Weights of a small transformer language model: RMSNorm before each block, a variant of SOAP for these matrices.
Each number is 128 + 32 x the weight over the matrix's rms, rounded and kept within 0 to 255. Layers, rows and columns count from 0. Numbers have three digits each.

# k: layer 9 attention key, 128x128, rms 0.0506, rows 97-127, columns 0-127
# q: layer 9 attention query, 128x128, rms 0.0508, rows 98-127, columns 0-127
# v: layer 9 attention value, 128x128, rms 0.0504, rows 64-85, columns 0-127
# o: layer 9 attention output (transposed), 128x128, rms 0.0632, rows 64-85, columns 0-127
k97:116132152113134120137153113144151163112109106141125126144143125138133127106128134146131123152129115128124120152136128111124116146139152122158107134121127129125131118136105149106158133119141119100140148132152145134128122154126141085138110122139129125127146138125139110138123114149114135141125104118144143151111111113125138106125135171134144125140120112104123157106133134125091141122156
q98:120148078092123084119086157135088131122152152107121142128130117154158130127135123096109128121139142144126111106134120138118157119146134144128114113150129079159133113115161098146108109120121112173125124140122099146119124080133130157124113150094152156127137113129098147144130136131126132115152115134119144091106138144162128120099146102130127104154122136131124143141093153137113111104097
k98:143112165142114128115158140120138122103108091101128114121134151146125147119132140146144122150141124138135122129110120108116081153116116130137120143120133177119114114100100131129149127118137145105148163146110148110130095152118130114123137109167141137152148114111133107130127127114099145129164088121140097135168122120149140141113116169110114151116138109144125092133144131113142124092125
q99:135143100128138141101099126101123110118120098110156120122139108146136132101122102141110147137127108134117088140147153158167126122138094137113124138096131161170103136139121147133107107106146099126104123106111099146120114123130125079149108137136152144130086172126151111170157121111114128117133132111170102140111136152118151147106098138146128139090140104104106127126096163165113132131176
k99:151121152119137133151104112145118120130132144126126189106139155140143145151101148118143112108152135143151157114103109132124161110104112116128109125112120124111140131146123119140122123115125164130141130158121135107129112123144105176106142137125112164141141076120123149146107150143139146098151144154089113097127147128167122086129136132140094128115127129150129080108171145127129125089120
q100:123144115125099096139109132130113135120147138117109114132136122119130132114130120092123125114129162142131139138122152139116144090150152113148110131151138100129080128155115103147124129126132117140151168118118128110115132149143156141146101142137131106137124127124119133157136113146113140107132119162133126123123146147148114141110114142139122112135107133139115143141115096137137104131130
k100:144144109135188144152098128113093155109115130110158148112117127134107141166133146121151114124142124121132126140121107111123145145100102120092173105118132140162141125107102115135095118147084108144104119135132131146142129107131135142130125152122147129129118107110140124144120129114105114096125157120107124132172106137102132157130110119116142149099140123131131110129124149149120111114144
q101:136177108128135110174114135102088162109148160122122105116150133159129140134118122061113123111157176136157124135125127120129165114113122147107140131129110082116130138126129106155087120121095108137110155155107130105111133128159144138116139141116147083156129125134090126113129142121121126107153123152105131119128170132135131106133126126118155122122125109159134136119115135137107124137127
k101:167131141102160139116111138131104111122115144119115151131128124148127106141118135112176075110164111138128145121131102125150112125122143124136140134147120144109134147093116123161135114137133154132172105182121142084128102113123132137144127130166159143128122086141128158156112136105080151096162119114104099129168139149129117125108120111126145145103145104129147108088159126111140130071140
q102:168141106123127115115139139131137096136115067079125138097156106165156153108169086125102107129132128151130137114161171135121147101104120156142087101101158102135165138118133149123094102144120147139153140152123129123100134089098116154124131134101125129118115145135108130164132168124138147099158159136109125109134148133119183119125138135115129114132123165127101137072120140162086138109135
k102:150120146141174130144105137118089146135133160144183127101115143131098143180104143101162112108142161120147145126112119120100138148099148098111144118146123154092153136121129129182135130142125148110141150144117172075145099166162127126130159121132118133159158127140102123115128125128124131095140110112098117120177112099145102119136128129141117136130141107123132069108138120136132135094077
q103:121137132114076135151141139179131149097129117137140115138121141132152119127134121098105117123130129149129145173082128101150113090098143132119132158138100112098111125129134099140123150140109160145125136130134145102118114143174163146132146128158137139134163131114130098136130138116095129121131111129117138129151127121117138128111104167106147114140102116141136129142133133112154127124129
k103:137138108101141116143114132152135140150124144145125129149136134145105157109139143106133120132114144118133138112158098140126132156108135153138121104182136139137174146127122114147150134118123093156140106125101119113141144139139161139131127119107121127125130131154126158121115138110116126125127113122122135177127123129128110112147147108135136147095132129099135143115106125148163117129112
q104:140141081107110126129097165107071120123072099156078139116107122096114129098104108147121145107134120119108122134101123137164157156141097133102104131144117128155102122135135114102101115110097115142111143094109099148106140133112127141142119127117156137093119182114137167106107110121137100147132093138164134158151105112102141120151114137123149157099166146149088139153105180175115123141120
k104:125139152105130160143094131110109156142135132100111165121115091115101123146117151104171121136160134107163136114118140128121133073093149094129158154125127159158109140088116112160110078140091111155094132138110161093144124106122139144134165170141116141085111095152147119141096157109135095059119159145123095115174132141100141140127138112148131126099152120135112070135191126134104139092151
q105:159115111124113131131168136124137107118131137095135120098128119144133147109139139100122133110126122134121091138130111139130131105116133135161142128102168113121133154120110120154117160166124130098130156149153099104119119117139118105129124117073148100123146112148101090163149141117124145129135162142094115093148128166138122141127139116115099106167098128125123134127106118141105130118134
k105:111148129120124128125122125140146127150134139149133131145136125120122135104118138137125147112124153138120115099121145132158145117137125121129107132156133118101135120122114134126125097120149114145128115087134136126110121119133124140143130126110111113129121137162132130127120133128116120131110119091155142123100112125118117092133163111140137132106143101110145142116141131155146118126128
q106:166166138123102111154114110142129178126129135108113142103154097174123127142155140063128098086139178133167139109110172107098169061114163162140098132151169072124097125107115086139088112155088113183120149149106171110071114091161183119128108106122132108144159133158091136088117184130128145102129128129105072136126157122149120088134151147131151134128100146151125125120119112134110131123130
k106:167080150106153135132084118091107130133095149167138116140094137130109091134135154113154094125156132114114160125130057159142182197120108117130111152121132096128124145168100132115123129100166132135180125148139101116146134141135098144098138096140141168143098112089127128162138125112110143129133106103106101134175140105151117116102082104117115117093151128143136086149148143123171126111119
q107:144142146123121104140151145137131122128170166121121141154117118154155142129112144093141122110146140135117127086138125119081123130110129144125139122124184114128153131119138121144111109110139135115146130169117125078151113135139121098136114151118133130149184110148149109122118152120137125115127108147093115103120128180127066127123129100141110100116099112142118111128155130127139111111132
k107:131129112150147142132145109091128094114096140178103090147107132135135122127141124130124133128133134119099112102124114150148131157162146145128111132187135067112129142178126164137119154114163136134163141129142100144109140125123105141114121105105131143150105119099114097140142125151137143165142124110139155136125142116119133105135095124114133099135137126121168141114082131117160112140092
q108:106158106127131112095167118114119111119142133163139133132117136085143134107084139126094157147137143129095091140159123083139116178169100097128103117117123138136122117137114126137135140129144114119126169100164084138120133135099117125159118133089162136118147114130133110135137113105146145101116072179137136134124097126145138121101141121104062121132133060154117152114139160130098089151136
k108:094176118146152137114110123117136103124125131132112132154136133134127160122197131116084128146126134147156103130120167140153137150129130147170131148125120134160099156130159165157093100134089116196112091127156131141119113099162120144124143100147103124122106149094169094144095126158175144159146151108159154133104139159105103079150134159136119053106095125171098152135143139097125115138110
q109:136141109108148140088152151124121087157095132091127146095153109119110137134122137170149134139110091105134162166172058096131069168153096084115127099091114140150134142110163141118149151110108160085124073124129103150176146165099089127116122120113094141136126106164125095122163114168093133141120117142115163104124116202137135155155127132159110109165152096129134112143102115147114174163172
k109:123119130146117129134149110137186134116120149122077147164157143135159132145215138117120175116126093121077086092124155132169095099117126167119140151153149101120133120140091125192137135123151152143134086180120112171126117100130116103158110114087143104079157138115105082115096128137121182146096133130129169094098147134130110099112132147111136130121137121090136168156084110092157103119129
q110:107086160107152147101124110138145071053157106139105114083128107157164099134167099140112153126123052155113131131109138109136124109133166138153145142112142115138164136113129153122140151127160155094137067119106099140105101122082122119118122124153086168124094106111061115157128152142148147155138117095094155185109108150133117153081102164134173145139116110083118143118150131084119140109171
k110:178130188105163107154118149171154154139083144112122126165132176117125147122132140143094092114116145153146099136115138121159154130174140106110094134117092140122152128133124097107105117121159128099166084147185149107099180081140098138138120114156158158109195139136104120175107082107096147135123138110132158064104114152133102083152160137124172094151131120147159143103075132144125142159072
q111:145170094108202138111122176092101113132117131059148135144165130134147162116072144141215146120133157113155191130146054104124126097150156097130101131068154124164137170092124130102088143119114142120145108176097105108149163123146074115109124157086129146138134154160116098141198090195107184125135094194111107094152117101145138148150133116140123129141141128173154139122106070173144139166157
k111:140095139148152116155137149150192159105114114088124124168093139083127150137161115144081084095103143129108080145086117145168123092152116175080191172150121123137098143116138067157124133153099124100141154169148152153088138096118152113136098122121168085071197128149123085137104142080142149147103151184094106079105157131122179108149146119131127174112200156114163148189080102107150131121118
q112:159152146124149111118161145098171162174133144142146210159123123119117146085142129122218144106115154146140129085102076087155146071060104148125127151144116105048074135166120131150100126159148137165204110181093162172170123078157110172083084160143110156150092173137137154135135169191141154091091122124136119161128128124150184105153146105193084098178099155186141114104103142140137133145151
k112:177123125118151144089126081066067097128100089089099135163133083147126106136077152141088172180129148103117131119132135161177110144145122129123158136208142075131144152167146144102090117122186104194072101130142138143150129090110129111156120149162086120145136084138140153148120090105140088132145112113128104177143105145113162171128119121150103065145106095112129148106124159111100122127116
q113:131209127077155143074109114140094083158156108084153078157105136135148126135121141105109103144114155162109104179136166157096141218210106112110108198174198120184144096122064122177119137092187165111077120156153098067079120123112092122174141119146103118130207044138140061165127100114120182113136102142141136079142114146131142095102093122163082143116164081120110141136100200144119106142074
k113:131120094112154059044145112094087141126087054061097130201145063127071050123132148137108159069149093091203119172164182082140123125086174168172179160080151131088119104156185105127191113066139186167141150126141121103088141091094125084189070088125085147165158081053131113137109187088177114129064102170116191169140072178162124096090118124134100145123132092109107186120183089102160125141139
q114:100109154117149144081161120084071061125129077103075138091125135198125145096109077135135157125078081144134160154142091029160013130145144084140134063054158180190132186081159109061115227132126127182148028196087064137116112094090043115139123186112079150123113208131100157140155126241141170135107092140111134113093130137197119133163127204190154145176125082083144165136153143101094139178200
k114:098096136187130113078201066105088141158100077116083150041149127145096057109189119164174247059092090083197154116123082137139159137128110083093042122072144155076134177179152149101152143128187069042154135103114078103189078122089030068193191144094135151178117164146106157150145152156108159142164208020146128139067084241126036096125147201089083090149081124139102058048219124080115157147091
q115:113062149141150131058143109197187125099126107167084124140102134068157072124190122165138193112120068097120117060166070060060126087156103093149193140098206092129194088109120099183083085170155181159057165109110152168101054142127170094061067176171172138084085080089169112076137133118099048143138124083099188090114107148124122131185160156186107104148053169064118117074132193118145155126127
k115:091092140070157080108119110122107146071073122148150153213129092145132186101180124131119085076126157124124115096150068055208121161129155125164150066148160078105156098055141130139109091111199150155094151059143089097071083113163203127171056126098167136125068131162179159116070157102152100087160098206158089187135103201143157077103180092153148203134119161141069156187159135174141081097066
q116:158111025142159093087093053199101065144027157109091147145120174141160133158153068172136132093105042127183117137104117144110222147134178146163214125078153135114173044130196045101173109096174158191135183169089053135171077179164110121179150135085125201072114127135157120149062063077167134096126088040109145151132187094084149076070150186155091173145097199139073169097099097118116064117127
k116:080052084132104077120091088155099162078170227140096192199104136199088064154155131152149114120161071077153056162164137200141105068123127129193133133098134120124059086152211026174147207065091122087136100182132164152096045170140062143142069120136078129112187096064164107146079141091160168124121066054096072068144133035142132036180154148097161124114093164116152079150066167084095122115110
q117:113093139134142102070161105189195168036119196160120161125104100103124123189136158139080081093160145149088108141113137059108128127154082124155105131057166175161198171187063096039114090243100138073182163109058149244130145128098059072152102164058078104169189090121110112148078132101124127105194187047144102143138092142138140160108112159003102212175156129121137123077030145103119113052141
k117:184176119124160166118119098192198184184129098183136145132109019084116113182167132095126144058106135100161107084167147131152152172107070096152095066175142143159159157158095102170151112182145007090119116090127051093043127112022051102090060034103219152183065117068161182087110142112176088181181065122098165124131204153219094103130178134115074233099191092098069168115083130040159089117191
q118:157091079097205090061016086184094128114185034153198142071077127120182116097183200138159106083126022090113119163080146163128148119161106069077152198157077066118132175061023188176104091125142093099095156165130162166206081092088078117146059163116079140113081193081071135185150062098196108145120123072102051161138152178139144129156087138186148181101172063136176240216145094082129085181066
k118:060210099197178176102021153143092093116121096129165077157152088144120197130161116129198140147118081102059149130086130196175150170135143139151111203154132120084178107176013131109147088119115139087095090146034173124158124145155154184205112149097061097110026125127165134136177088110080102161154065091071117137156150185007063176007052095133090079091187125136077132147122110107170057143177
q119:073071138169110144103141117115137108187146097157164124170064140126116083109208161159133164240044108093153129108178156174141180225144155110078086068036156120113110091175121165143155018140112171098149099101103147065189142151105103063141158155147096091137179138166183228164114045201062103130022135068107075142054138156059191129101138083129118134173122111160126110055140079129145096073085
k119:099055100104092154109128178134183101107110137120142055158131088097085075157141174169063190161101081186126092148194127126115094144050204051241203066115058099097051010105080160154170068148155167099112110130159147148099185105012148091075164094166104145108139129177200172129100185172098237115105118052185127069103146179122121079104118113132147117133067142158080177186089114153200126060118
q120:151098106155158161160114145174082198142115117094136090127009159129176077155161178119111097143192131153177218148061138115109096195056110130128041100111206149039128059173126071171077158134169144124081147101147106183165141170125096190056083127183117127220147167176127170134190191098121148163180167115192171088007189204146138115047000153092183130116106149111193143176119142135133182209093
k120:073047168192148099168109188214134104106160152124129137121102165112148123114085133023083105116164134130127161145165143122163111174173107005087103145063106147053185076216141093156084131099086079196122105024113255155087094124132130127099231145050167098105203139126221167093122162166123117113156163119110098145070085169174192174157020134125200142142236116114182195170108100107125110128123
q121:211085126161192132071177115168104143203099108105137086095070000133048083152115134076187181143068143189057070155114089107147153106164183173102122183075143150144117060132126119179169193164091116058083108152099055140203050107143171197139153100114125027119189080228086051146147111133160188150098091201176095140137139097067109116164122130140128193140079123109156146173129138094152077121184
k121:188113145114129086123088076156132212109111091035104107097109130092080150199112152091140156140070180102044175081095030116135113092179103149123062069128101103124137136159047183186128158155131154093092120068133129052175051191083129120068198142096126123063059061255080098187051134106121170126187106109091067154116170039130237174098143110146133195085130169141108137219118169061141095114205
q122:175138176140134121103149070140146132134153131072142073118211107057091213196064091161097068178175092099161185165116119107132137136121172150187084086153147088118144085169215185110130058146093140050089080056159128114081119136159120120068134141092115143089113063068180149125213065145135056069165168139154047177086176240159094151088123080149170132121092127199117093207126125211142090082115
k122:060150119186175084075193100072132131131146092151156147048161085171077122179098138201069130162123142098218182077120128218082153113146116188168045079142142111142124179135086174096081147143107168121078063097235090145100103195130134166146088192170151140183174077005133122094160112015065161144070097124099089150005109206144167159111135045126177075118118162142203104188135132162193180070061
q123:066059142161134179149104122095069234151125111075131141057095208074173137153127119123081170103154129103128092213168121167206166172123142199192084117058100081147136096059118149156116128097131104002107144080081050153098060165131099138102183176195143178000085160209110007154137185167156059130112120040118099159085207117183089139159226085074126215081138124170069042098144107163141182178198
k123:163139080205161148041102136111083122129159146069191088099074093104153070079123151131134089017175150092116091104096118180137122132113161141060078172074155085175141141095197148196096097055163064114055190132139045148167103200116130126102205047175129104125064057084184088158066087172089074041089165046085130145099131080106080062109184120147117127145168110194144074151181093170216167158180
q124:157141133173098045185141155093173160242093212056129155121124200133094077167200148087101077161178093173162145080081126121117201139121089128154138170121093047222144163083171088137210142170082113143157133189131161072143056149157153096110148032123042129129113224134207191213158167025185119108184186152106098063156105183164079158203150178118086090177079000056081153152152137096164098136091
k124:106121144142228058208082089161061102145086145093097142154126124109131156184176183110107225150174144177154147135106091252131134178076175113178250181178103130092224192163120078086142104162210123110175076141255137128158053122088189154171188104107130122175106139116110069133113060128167062065191136065176108080157121196105176157191208181103153097166118056094172137104107158084171100182099
q125:081086075126151090154119118094138126069157181166137112128165097074204163082071113091143139134197142141080129096216133040123097141074097138169097168084207177081192156205136122139152066139176135139105097195188112085166020098177057196209129091088197105115180056152155172152237122114088044133167076075074208171121134131054100065148205154112185178241194094093097127093114106083090139184096
k125:146149050128198178168205075070168101155140119135221131174167114136090133076145141106166184109120142128133176173092156069043098119166156148125046185105094106082180097138087061074073139206144066119225052148167174113125137115132126057167170083120078114147178043153090023196133142090119108147121091034097159176191149102054100081129113047129121226162121140255231088178156130140084114089126
q126:130133075088193213128059139136131102080093129181110183170136100135031146173088157195216131158129165115116162051105070245067087134163164112106091099126160178192043152136141126105179167133213074132181167121146154134123099128138076111035087125091149115044079143208122145104186091136244181027032158085097149094076134133212140074135156073122092178080137114130159164117052083049089159187130
k126:177139080120103040056126168192144076118058164198118109119182181146125188195132089152145165108179144090092174091217169135065099112157164114087207163131134160184133089139114211107162145068108107102123101159075107145090068143071104211144178072127124226133150163175051135067142140060152148058123146146156114091070098090230104194147180034085074179127155106165101170153134037179071101086168
q127:150129126117090158106172238163106120147124081112222137077109130099122090119075073119077125181165183185138037087189088049191122121075100213197212105196142092158060094214121131076073074076144188184016099092190106101092136035154134111106158157138139122139075139106058182117129139097143160105103116170000115127080101108165163135168115119123115173174075139166116113121198131116059188147062
k127:081099153143202118182170129145064114144168128119113085073098103101175150152102066099149109192164079149098098050159204081144091103052060181118142094138089145101067125132048130128141122120196188188097090151135215192130079089081093068128091142091169177123058064059088115153041070091057101169117173170090163116131166132160092145158042115089078140114125165091099163162140111148028185175082
v64:144125098188108145145113123102130059131169140134152112143128170122059165124157127165134125159114155102139191118177181122120114153156099076173185082134163045123095120064153108115204165131182078143150113151069141114146128128136094124113145145178133154162161157115120077102171184131116167188176166152115125119128107162128203129038174187102186204081125108190135160161122085194179097161153
o64:133115155172192131113126089155072185187122093104124132034073144127071110166131156079134099194202164082066161156086106165191135054094099102122104111167110087084167178151219098135167103132124167135116090121154142105051082175199118130145162128152141132145142116120112143123113096170074191117108089095140142171136102113099124103122159089165186078102158179075180129122162164083093105150122
v65:142129162163093107141120217113122142144134123113166143173146145152145172194086146092089179118133104157150158155094112086156138193173049126183090080115135084183208087137175146091120091162168098129121151149091132155124103151118108176120085119158174255165142042173140130215141073083137154198127130085123200110112091141090116149099127091047105093110114092118138135075097177136172113136102
o65:149137131144211192092121106062138129148160102166146099148159055115118136125090162097150191093159131130110141113121146191178129169088105091160140110144128117086022124101148052191082083138153105102092164198152130137146145135169116088168171127109206115097115171081099210118056193185131156140131155129148053081163098124153070085163187131215117147136124136135091085155128121074158089109091
v66:113177158049155170168122193169157094142124150100176096111107115120022148107097108111100054150121131144138138106156115145170112121128197185093112141027144105128134136139175115131126122116107099143143142125152144133095084119070139082128118112094020166125102160098166079088114124126110151124151141118133133086108148155146126111080070140141099126096116098246100125106067141092074093116127
o66:160084167092093163113133068138119099086119147136162106160166152145094140133134118198135109121073147170198160160109123209106148104160094128137110196159161154128154139153145158115112122150136059100179139127161097146106137111127136153101133133119147123134121120107060150108194124177120137154150148164102144146067115153129143135176176132085108106108168103073067094130175199122128103175151
v67:061176189155063130088151093103126118145123108102186157112073189110105146198121097096136154084159141138096078133158124101147181161161160147138109150112067149159146086129101148087114178163189126176141089118170142083091118141107110169222101131097171084101071106146061128036108136146114096106064129178138107114140099147132101137126164175141114086189082152160151133141050094076148192111195
o67:106103155119121135104137081157188136142113165122001051107085076158108108107107114137117144110089097102115165123090122110118140088095160108079167143133159120125134068125111127218068139088114138078102097107064084109146098133144068118085156116124121138141134078180157135110181194086034141176054128068113102079087147158099106105156122110135123159096152123156090118124175115157166085150147
v68:076167073208104136114079194085176113118154117176137082135190153102135104186139119111132087083094142088141151152068147124121080099104096113142174144136095150152109143173129096192084117078149161083154141129182161105079226147136184101107088149137141058065147075157064130162099121158154109093145149092109099111115105153194139212095121147090102149144087118148172113082126253142077115138069
o68:136070163149148079136152145142155129080148122124125130188105131151201097143175124131101109154116115107080106098126093116073109089160164138119175078150177196093112055120137110118168066169089150164113107176099085114117080071147094106154112103176185143119162129138097135119058161093139127055171130150100071112177067168081144184136049180135150163100125175030060197146122085100072159101101
v69:090048170086117179150157126095128151109153122086122142156097123136111185087163118095163072111125107121082092164122185174107116098100110165157130142164107114070161127119147092087109125176062121101108146193059163139095132127134160092062152109080161085164115088116066100042065093050048171097119158120184136135091156096164131211098117120078155108123205090064140062130175103100139207149148
o69:175133118170158090106055138128168151075087172122130172110173113141124139141201099121130148179107162123122177147138115089097090135028125112101167201108195124196146190118027141162098089092143113215133152159165130148179123116175180147142089109159086117154029100116140143132151153111130184108146115147170177159187094175127130127202140134096114194098079110116137130073078090080154128098144
v70:142095108099101087069071115130109090183149108129100103158142127073198169112151070101088129144131145065081118136096182117109113064037142082150094029148109099122147129174096084124112158100097017136121209198204134135125149168229093178160116133086143109142125131096131140191120126178091128134112144154210132113143074126152158116139166115183078133091076103134117114103082098095189172120116
o70:193128107176099147082195082104075159093179158172127110105154111129174168110164100157046146141187120154128087111123086131091168184159134111163221212079140115109137212076120115088109137122150181124166118102114137133178064133128140130122119213136185130079106075157174161190125137135086113157180082136120063108069141124151113150103102180146172186123197173116143127065185144124181138083091
v71:136077158081102212109157148121125088110133062086157215100091121139142200124141178122118148066159158101153131153134114125136059125115094096073044149119113159129079105186124161100173144078081149136101149078190138177113102157035123167143080089082091111080092120191058197153131191087133116144122102109160133068133148114115100071156115178125121107133141075054133069255128168166135111116149
o71:085128156167081231144102184121159123097109113161049126077200144120147137136108157157053147086082104103070170189134165126089135101162086157153149165169074141097122154063102176202041131138127100122159191121139133092131137134122151154132152089142093163164155074103130201085107159108195054070097128147180091173110146179135071167120077049130086134091082084157163113153146101117205152125098
v72:166125181117169124157123187135136000101113183181145171096120125104118103130184131126144164143099093120104129163034131056134111159181187227145105154125093124126140139084155116127081162195125154137128139163088112130192138131036088140199142108059111127066114102105121130104145198155172127125135200105155060124116097089150164159159107071162089136139138118057121043134106119188177112120096
o72:142191149174116176141140191092136143204189142139170141122123072122203137153089122132118127073131141176108124149146114100165155075092108114114156146143127131166096085192072227118137091141212117119192067129217151130142197096148110084122181103113191149121069105118159113150113177086126109126122141104117104172077135162080120130121054188092047060075119127128102163143137154137136117193175
v73:183159133109146098152145235150050124124110084117083204147136137187098117123150143200122081112058172065103175108152156179176173094096055158119106072153118139103104134133096087198144134209149133152122105066125153192134177143185130186068145141076118100120077125073119143109088121152102083115150193092088159109140174147148105084120089123092145157126060076186131158140117120128165119123148
o73:112094133139174080129130098116103096142115044177131133116087104138118093104147183162040122153171144109142154127175158155066137149144180087146147112084163103144136191139168156161137134155121066119158083141157118148163083098031136103176057140100112166140103175163181198111094137170170151097145126140144081159077150144162139091118159086095100074100126097053124114065087062105119130130202
v74:105236155075167084139124076142136115140155148136159140088108160149136099105122175138179099130138134111124096097102056105147163097201111073182144161132096133064127097094075061113150136113141164150121156121150145173130113125081057132106066131155118099133142165139135090111126145140080106112141128170164062145127168141133112125179145085109132152111161147151111185135099145162100164143099
o74:105079138193059116117098123132065088154113128108101173130049101110079144174129100082096152114140123142134096146115132168110142142142184121107067176114145135148161076180108150151099152130123138151089066110094119166093144162105131120090162149122143204113196147132147105171151128138198162137150213074153206105127171158128138156150125118124107166114172089080101122149167151135150143117057
v75:144148098133167112156166177084146130180192099109135150050127169103110188172142052120141103131160114109104157109144170074187112148077196148138205140149122096171187124058137143144108149066138163143127127129138139167115084147176175081103077171130114143153173154138153094150148226202152082133137113176085059186084170143186159049116122161033123150162096137124171122156156151121173131109120
o75:155106140225193095125046167167095113134084130124048102109139194131130137212158135120063085088111115128070171125139127145151153059168055123111106098089113147068154133098204100144170113049118092096163134111174058130142105146160069133125117131064155155079103140211057176136095118066095143165112187049111123096113138100126167143164099170124137136119132092101104146122154155132147115173133
v76:097122103105110106102101091093146075155191120151105159155045153098077160153128079165141161087132145156181121101085083114114127154166108085156196065159127163094125146130148110079134114076148115132064117128116135119128166120090130161123153110122099160146127135124095135143093094146133146165068068088068134147139109047107182112083117118176160098189054164112187092034174122087166165118176
o76:101142152143150158152116152136142154124088186099181097127141130167176126153087172092203132164103147191104094117128131099173148121125173093092147070131059099122189136141163127142158155158140094088052118128118163139186067118147151093088099111143144118166151107177135135121171149066105160098120181159127072153112183124150095079172157150114173202128120168154135152127106113154142132138097
v77:124098035178164114172146108121108137076146196110074106042111173116120138121075112148187090081151211169105141159106141144118176127117054183122152100130172078103108187137078156072190103115149189122159117129136170080072066106082075094152095129112173149118105115141176120148203108184061150105133169090188111193149173125173155075133136138156101110160113103122063104152148134133136144117168
o77:103130107173100157135137137176190112112099069146180171078067205100073106138140108101079149154082095072132123067108179164118169124064139090112112127145111104122130105136108123164165174092056130152126137081159161163127153115130128172137150062101123130093089129166126073119107137107146080142136171102120124112070037145087088106123100147083255127138165162123177147187153171146139088096122
v78:118088111132142109139094134124098126098120120162169148086081104124196154132129149084153091255113070113149082103111122072115234168167144121092071137070115113103116070143168130133079071066166112139142164187159118096110067156163121152065080101116165107087109133061140066111170081151099174193133185101108188095129104129104139156118144124137110188159101066110114126093097080072085153087099
o78:054103124098067088046200058099134129109106174208158109148101191114065138144161092114126152121111128131135122122090111106115132158084123153147106134153118154147082147105189112105133097120087161105171138118191103110162157145173106053103137173077115073113158106079104120214170197087133177104162204145132136050199113117161112097149141113108105068069158150151102094144122156145163130133151
v79:161122134157129169180111146062068088000101090136075158113226170005057104155092082137121108104157106126142063112141099154105102115139107094089156097114192173123119137159112061168132160173135076094177133143131166126139070065136156088059131113102111106156103139167073195050111128110095174097152134178048133077146154077111103106086152120160079141178124101187147161131108107195162101185131
o79:118069166137132088156221119197140154116090173146186135147177100164056095174169152169089123168134145104187124123161099164140158119099094130104177135179101013130140110207131153180120162104125062152138062140101143092106124182087174122157060217141072126162075135077121151073154144135145056096117088087158079214098124150090153137052061173115111117139157154109104111156083141059139141144088
v80:057179202175124171188119171207097137079130048122144148093143235141083212121143089119185086158128177108091160090159209151070116112102159139108107127127119034141124124145099143095084096176168152073093215129091148184155114106118109091210140130125145119136084083201124134097145168107160089150121097114150123123207142125204153133160143146134185169159077140112104101119122107071139089026126
o80:139136113120018134191122089125143184134140159111138120125130097151154117208077170117006097039143112089137173151123130108106152117105162115185164107117211100130105164055140099164044141097069045132172067112155064108164086154113106118143102061104155106129143067125088042056099099123085096143114165081124145152169091146143134030118133081111162088142096128115153053089172157150125111160159
v81:051158104131145082140100133154092137117123077192068094129149138142194126115167138155172113204096137093103191142134053129085189133157135130124147174099102097144083121042157101087163124099129113144154080129081103165147209110150127182100115038078105109129094116169141154168104120088132098172141128139120159140089128077197101083109147091131127107190124081144110123064172200098155169147198
o81:087104143181158065052087128083122157147136120101182105130072171206183161138135118153131093147143135120166135205172151113134165174115178096174149087098081210090100157169136122172092122126070155078136124085139154141101121074090185142169098120146150188121126140091172106112181125093127161144147155148082179159189131139119152111119078173155160105120078135126148089165053121147156122137106
v82:106128125132051182113163118133105101154071142119158113182188156074128113134158061035085147084130191106139080120141108117144150122151153117086149122202083108069158188073103119090098151131125167088104211144174112127191115124118117176104128094121153079115163034096116094152159167100102137113076150092128192112093161147052087124127109200088134133160110130080071149135119106131091108151113
o82:132114135091151104161177121151153132097061147118143140102147156133189082114114121077171194112174117118103079095087115111118094126051130200212126149164183109170172090083126156156062128075154112141127147110132129051067181112140108065124135142143129118155130155199134181132074113127119090145158104131116115104169198118131139116162105106109163188097147083116118146107088165112209076116114
v83:203125090122081062134136139177167156118179061081112084161068096136114165148150123146140125169160112151151147187130137089110140163200176152120127106193157123098135158116111133076085139076123103070098123097129206136163205122166099172102106152121092158072153154063111112119137135066102134148131123161100125189146165175140134102125130167138089153145154117122076104157037110152162181090180
o83:081134120128098191093110127082141103191075131082069116066088115209107175164133100099156166151139156117100111126149186104138139090107102147152222144112059177167129170191128136072124121143097049129211094098141124102161152145124116133115106129171097090116084134192137151153104108209090173096146146140113146114131147119107071135138172142115148138174123130153165150139212096144102118075138
v84:131149085113175158119158139138127055120101132127131189179128105088109062123071126113129099201162122127162172147167158160141191105103083157185130109118089142150206088089134201133082111080126090059152129130094148121102086090088161154127146185132141078137115159128165145159127172144118169188084098061099087120176121109142153157161114218093081109161151094107136092150148182149105076150105
o84:141132203133109129202095124090195095110133124179114119168120167177106170111126116082123093085131065146082150049070134118165122127136116195083176059134099091074086139087163181141159155195150125130164119153205146109122162060172131132199115178121096141099140141131117146099177142104100074111167147128196155088148134123112162149163143073086140130138134136082081093138101212088155058187117
v85:123053111062144123175136147082147100116016206180127165041075086082137124146193075132141094099110124151118228122171191106150114170154079104144103162096138093139140124151157112126191131137138094114073132185132095078131065049113161131103126118171092132175118133102121087084085117090179113110102068150138145189118190114114128177132090143162156126035076169136189145139160131150129149134123
o85:197194177087146179139145143143112206101135126130149148163138113062115165080156060112115084177079199133143138182117116190192091150091073123066090101150110137150079148103087097159170134094149129141044080103162102136155115127104177125135152084161136143159136070170157128082160054150124099116149153116149182127076182167184130072121102069100073119105141103157119176117060153090134101170124